Each number is 128 + 24 x the weight over the matrix's rms, rounded and kept within 0 to 255. Layers, rows and columns count from 0. Numbers have three digits each.

# down: layer 7 MLP down (transposed), 640x320, rms 0.0456, rows 120-157, columns 0-79
# up: layer 7 MLP up, 640x320, rms 0.0672, rows 121-158, columns 0-79
down120:146125100123139102103145101142116123111103119131123124127120128151086113132088122100135151149101147114122098130135128131101128163111124139154080144110095123076132102088151119129166158156186107127122118152153133108096125123140134155124115116
up121:157141163111105154144152153104131115133117137134166136110118157113102135154126153118161124108146121086121109140114111157108098129103134139155129114143109115119170129147133160136133114103155168105121097120122134126099115116130141097127127169
down121:132107121121121111119151100189135144129119154116105148171113099142148091129163101119107164101120115172169121152119142154106151153102132174167112118137107170107118103105129116142141110128113147162105148142134123132168141156116151158126104102
up122:139130154172110117141158157098136156152139120152113085126114054150160062161078138165106157150128107107130125094183153096124103143112123127063154121141156147151094133125162143146139114147106137118175103138091118136129141128132155139127135124
down122:126100100156083128123113129093107137055156102138164109115148115122080131108210155134124126130130124085159117102115124141139203081125158079133117161152196115104190124110127134103090080142129138124132127128150093088133112175146122103129115144
up123:130133082102117116139130162140090127110070115153102173177099114164136116167108106150116092129107131146109119108125097085101192122119115152095143110162113125126112149173127121110136137156125155117162124117096135139139170141117138121133141108
down123:111141097099161147098074162104142116124113125171136099148123142123140133106160190124130136135096141130152112118120155140152105153121154114153125109118127152135115127112108118146135125114106127106126126149115134099114108141134146161155142161
up124:141171145127117111117160129124110120119116111115129139156136125111116124146110113146122141166118139099104136100131149125187087119099135105091103113133133149144123111144193116129133127138135111127145113121131127161146137113128119104108127151
down124:161116133108120169105138142112114141132119129141145137134171097122109168121146130106133130126157120121141091171112155073106142116125146146154141103084121128169134175159123125086124089100138095118109165176115132131133113126138062121185130147
up125:137139117145153146123130145144113089131144155095132133153196110170112161116104168130153108152159101131137130088134115149092098130139120124123132118128155146095112090093186142151089100136138133135147078130110158144156126151123166113104102135
down125:101133123097122158148135160139127149102083129127142118145122083169119163114131128090107096145151158109134158148121133131165093138132105113141142145156129122135141168088109102178110096132135134132105124074166141149172149140087105152127153138
up126:172142124154104107127158140124135156121132119145119110141172126144151127112148116146138107118093121121127141087103042104129111142133132166135136152128123149130151127158140126156126113108141121128137088131141133148099154094138160114084144150
down126:083177106131100133124134134187122131075111126174144124069113116098155148119123118097123151086094140118174103149130137150093136121150139143174130095137151098134100134085096139136064125124163105136104145161109134123183117152154168093168176139
up127:112155125116129139173169183147129140128146118120104108137133136121132116107125139105153079141121135159118106152120135100146101109103141160135151161125142135139129157123142167123138138125128107116129124077116110144135130125107157106148139139
down127:162103136130123101113123100126120121141143135118121148190125155119099093137105116131136115155166129132140127141117156126103129122156095141139119116137094154112112102140119111109162116114128074121161134109124167110110117110172105135116141141
up128:100142142135127117112121139113137132143176132106140121132110119125132131090123134107141114078157139152098119160141105111126133089113126126092143153121158107140151107155118099120131144138101127106170132096066163148114127103125155068150132104
down128:111120150114130115119104092121174131129119138148169138159158135142128123104164151112133110134147116127134119121142152145145104137140119125160142139141177100163126142123123102125119145095161144143092118107105109106090124163084116124121112099
up129:079165151147098146118133117127121113116106110118130172125114118108089096161093110140156085182133166123123128147115143143146133081171155099147181121105121130112123144126158151110156123132122120122156154171133128089080134166142117071120144111
down129:110079148085126116122153100148124109125153106117125133113137127150143150154126131113110128113142136097095115123142102112092147160130109142109144109151101130086152101124099115129156137112121109138148115115112114129114118137134146150130111156
up130:111091148135118131154153157088115094149098104123140106168114100116163076147114106136122106127120164109112115116122132153140119130152111154108174156112115114121131156135174162130116152098098130168133144147125156133122142096147124092056150163
down130:131135075185116151140150120073108104129137125109123109121111094127104109130127104116070068103171133099132145088093127134109131201128157177103159094126119129138111135060114107143128106140079120124111124130106156121103111100151141127125114078
up131:138160120156104098130126128114137108088105089113142152107150101147130125144108148152136133120110116077152112074106156163109183171142127159122155101096113108166116148124169146169108137107102063122137093106095148124132111173138131105131129114
down131:162163101136126156122137150116159122124144154081134097118113161148121100135114110088139136100070141163170122144154125089103098196131109097199125130185107158162132136130128144124105142120138175125111092129126136095137063125112119082143176116
up132:121136100107104105148117160132097140109120100116118124145116124165091109111168147107124110140108166115133124133130102145107061167134124168135152137114158132110121132096157131148119141129124135138116151140108156096102113155125146142141174144
down132:124150116157150164139158109133181137135136154088090104148071140153130154109132118155132159144136110168156125183148155149087169109136113120091095155160124112138128123125143128136138129141097140092133108103149079155140106139089092120115081153
up133:115134139132145108126121128099147104052154144153104108101133134127144115119085139154094078114116113097101117133158119182139134132148123111102139123162128108162135147148130107163142132134096101103155176070113144147127153140136138135139143116
down133:094137119132152107090129148088120121120116141112132132111157149156084123126133133150114094068107137146160125116103111094146145131165091181101154090113117120113119108125120152137134140117096115111126094127122094125107123093099151136099126093
up134:101130182128115148190147118125102132128108114117125069109130099162118125144089101148127120157101158131183079122152085122130131141140123135100156144136154136115147120134095177145150141121150115148132162134091121096124118115135134098143142126
down134:122090095127152115150135091144138105167093116136131138137104121109100140084182093129111140120163145123130143160122113087143118098078143137135077118145111147117098150123172106099139168145107113090146135143139139110113107136140112095145148119
up135:112126122151108139168151141068099135081143101129134135113158139134117147131128143179105139137124109203090081118108118110078125117150128135119160126143116167131129131127145164075154129154155147092144160152169146125121133170163120105114077129
down135:131105174170158168127130115104107117117118103139115086102150116126184122090106142139117078157099084130193143130178090134150166134107120106146147149090137146124115153152112078099130151131136139108126142118102147133141117156120120177158131095
up136:084137154154130110167117145136110112122147104102144105158143086113127113106176141103157130147141140142115102098116172117097139129189164114171131151113124173139133098145168115131141126134153129141141149110089128169094120116158102103108158117
down136:096113168140154083174168100114111182149100109118127102122112111092159145167142161106159141141156079102162137096140097168140123104165092111104103093165123129136144127160107114155146132110110155189100134142134149112109136075128133143117114102
up137:141124129173114144137150148130149098089055123137089073131152105143117147143096099123116107114130151112101130125130149122128162139144104114142113148151151139132123143132124147185102114142133142158125120146125093156106134155124104129105130152
down137:180141099141103129098129150125136154087148135129087118144143151118122127141101095104130100126133129165136130147114115121119084127142155137134142170116122130123143112120132126104149170113131153160130120153114117135096130148147114077167142084
up138:129187143168123132146131128086151154135108146168100167136140115136166136124109116134138148132111157169141104086144134146161118106157150087107126194089117088154146166109162121086089122091141161139129171139122146129133145101096146124066125142
down138:144080138079123128116133129141124138125126121143130177132120189128141096123140052148113119117139140133093182152105125152110119117141114117129149111158129124138144141146148105150092140121090148193130165087145131111157141078138158096150129169
up139:085139122144131103123187117124108139111109103101140063137163120125146121115167121105139093134126090144091142125130144128114129176112107111129111155135152112159109120143119149120094119072117089126118107138081111128119119104090118158080120143
down139:091155148109148101111142125162136114103141124096110135108146084135132172123163151075120132099147117116154150105148161142148125163106127127125167126128133099100137146096129118132131141087159123161185133103189135125160137087124097132136176119
up140:103138120110094130137158148095138129144137117153090162157158143127091140180117122137130107106165097112102122173152134124149121140117125113120123140124135140162101121099170152149108086117112120139119120109095127139146122070126129139131140149
down140:117139123156137127113118112150114140138139126105156083074091106099090136100110150104145151121124113101120105095127145128065128117105150179098140108102103102143141096115137108182137128107141144141129144128154108159123120138100108121125144170
up141:159134200145112129108123150096120118111121104080141124148108175121118133153091114150135114130135181129123118090174098115142100141130138125119163141133101105134161164195164142146138134121134161141144119115129135128101135111116098106088120172
down141:116110121154151125100094062121153113171098141128150125083119081163098103168117071156128126113120150123093134080126092110132178097128134114121138148149187105179134098140120119096173145149121164141115144123118143170128099111138142080156138144
up142:156091161147119120121136135130130136106092126143100168120120107171105127134142091103132145140130139124144133133108115097130148147118150125145181126084110159124137130141139129140120133114125109138161139129138137135122142120137160120122106130
down142:118146111109130115099167152176185142111157158097138119101163152098166140148096120136123160123114102095115128130085135148133114108127127088090129117118077111152126126140118120119125125143180136130112100133124150070135126138151125117166139094
up143:108156113108138122136120125054115109118126144112141086160094146135163114136111120149120093119119126097132126116103152134145156127105124117128189151186172114141133108175125147092159136123145134113142093128103121137096138107156119131086145150
down143:154128126118139140129135097153085111134142110044136124179113105087123136148170094130117149131122074153086138083133121093114123152112097134095130124088143149147145108111108112087081176182104113143188140125148168171062141136130111136128082131
up144:158117143092113163144124106120111137123154141143143088147124127169146112063096132112153113122121165126140125130134160120103143078101128153081108096124192168109164150101111107079147128144133136148133143142148175140131151137144107149097156148
down144:099121150142144114118145113166125102127177151117157125141108160111124116157104142130068140181104145109116114174148106196091156098119125130144147084105057151093075144134123140161097146111111128166115111080103143128129173088105082153129104150
up145:136201151155094092189127114105097144136121123159106138093165146128131136131107140133180151119121141142161112131094112147134144100121135108102141094158130122153161109115136107152117153114172098093138128138132105146142091169141097139096151122
down145:147128140121162076123126108125095158167112134104145108137123104142083135152147146157125120147161165084149150117101111132123098142125131166062109132137112159145130080147117157139146124145178059138157100139121120139108145123156143156102123151
up146:105163163107056162166123112137109094097100132129128086145167093155087138110132103119112130154144101111109132137112155118105132119110159086099163148061149136122092103105164133096113102115149082099144152134128125141129156125147147144118111142
down146:170100117104138130143125177104130104151142143101122093129116155106133098152111127123179100103144147120128133119120089109158108137088152138134125142120134124099157132151148115084119115142113118167172100137123155166138106103102080109103109153
up147:132146111115097088147131094079131118095180120137112141124122136169081099116123143158146132154146152145157108084142136140162097099124131111152146111141165108131153170107133145158119118141119129118171168124123103107170134138153144113121129125
down147:111080147137121158105123170113166146150125168176143081122147128124143129115173150150146115106144137113151141151129094128122130118116134120162155130125140132124125144116111131101143144110115146150120122131112149101127086124097113104108129102
up148:122142152141115180126129131121119124118137105123129107143167117113137133085122095096143103093152080112102130100136106117148121113140114183137154101118131141147101111103140120164100096117086144107114117127113126096115166107195153090131130136
down148:126108130148150115104150147152113123103170110129121127136156118176078116082138127083145130128086135157170164132156110132092097166121136097126130119141129097107177148139121168131116141134139137148139123119147149114132133110141155098103139109
up149:126150160112114109183122132106108116152086153104082105164170152128135094142107085080092116121136142128120098128141090102094110134170151111116140128137118100170122152170125160167107146136134103093142130095123102121163137131103139105111109146
down149:128146113137122115121140160093133093155083128118113152121133167133129090121149117143120166136095155148090161118108144113132161134153102112123114145134103108113093134116160130146116145162110131110095153120127123096102117111131128188095128144
up150:158126092110112150142153131107100143145115128082129142140099121147064116093148154094145126163152137155128085121093097120077151085138113160121143156143132148119130160117187165122131104132150107090142174160133144138102164131155114131139112169
down150:146106134093139098121094103129119133127117131138132085133137118085132121113131165107125169124151142108116110134097141120122136126082130108146084149105121106130156127120093090120117108153127137108124106085130087124093107126152084130135171136
up151:122150135090102160112132147112119130087125096104122139157142101127126126108084143092113098124122131121141093156120127148104082151118110136103110141126127089139147164127122160170108109151142119137142141127105114096096116128155166171122176134
down151:110161106136134114164122118144155140118150163112146122148090119115123169134127103100126131076112123135156067183087153130146136156128103141122140117157114140120150109097136169174140126122122108149096115116080119142134089113105153091111097118
up152:119153150147085135151156186150091120100109137109105140148129093160147157080101136158116149141113131135070155126133161152154096146138138145140116159112124161136120165144118108159107138124144123129151110124122115157163141129084096081087083174
down152:112087113112156155172102112106074112140138078154158127148149085109120156123122173146114129149125061157131086146142090118109121135101125116111151119134139124123119058109117144083174122166100131175134111086102158104174135149130105151152129178
up153:111104116150134168168118139132136102150089102155123150195138075118117154112122136158134090153121112133136090104086108129104128124154100115128130157143116181116139132140105124127078117123075175099113150122124165149109135109167107115151097119
down153:116127102172157148101130099131100174106148101117124147182165142110118125138113095115134141110114091106169094132162116131137129102131117167138076110135129094167173147121155091114126130096166125090089153169151121167125084149135157184135101098
up154:123113088150112135122137131144083112114153118123093138125077083149121109079082167145161118132113120180144081139161125115104081128133081110103139134155144090125089160162128118144124128162095132121156138158093119149151151107168107079115085118
down154:130126115156141115157100129098151115082127111135110119136137135181117104148179164141136140149154121098133149138095124132150113146139118154122136111151098120132111131111145131132145060136178109112164092113116155140143144114103145137138088114
up155:152129135089139099166125134099130156131167158128161168130139080139124141113150070136199098126073139097129133136105080126131136162134120114111152145138169120141151104157129090144120138076148123145132123134134157177128110098101137170091111136
down155:133144117147141135180141174122099089140075144159131089150115127138143114111136092130136139150118112150121140140134112170128131083142158073159073117150125125124111119124131090149159128168133127114114116092093160097140103153147164100169083128
up156:103128133147121083159145098097105134136161110163118100099128124136090129118123181119146135158145141148086119140146122106137133175087127132101145170120142129138157171140106131146107093101134092134134153121118121135124121113159144158112112139
down156:121096131149140123133105111150145160108136111119143134130112156128109158134156111116139137119178096142149137126155141120116163124160115115132144131097121114130130147121079132096102154094168158162135155139124146151109098124102157131133136112
up157:127126142123127083155164148165126146167112131119162098124116136151110132107100137085099118162098151094159132165169121124107081103115103145127157121103152112142142088138174128121088122138104122167150124088102117134122092152155103140112162159
down157:165105117108187142160119159122163135121160118114092142163120157131162103101172084164078140128137139149129149145131093076135097136094095139128142130118079121077128116173114123094115084094130149166123176170110131140149114103107129162123143098
up158:124141106147113121103149152147084124121144129165134118144132121138113120120133162150088135117137117123099133126135111129167182097132097126100186129125138135151155123148186159164140116107139147144169100139089121123115101123119120107095114168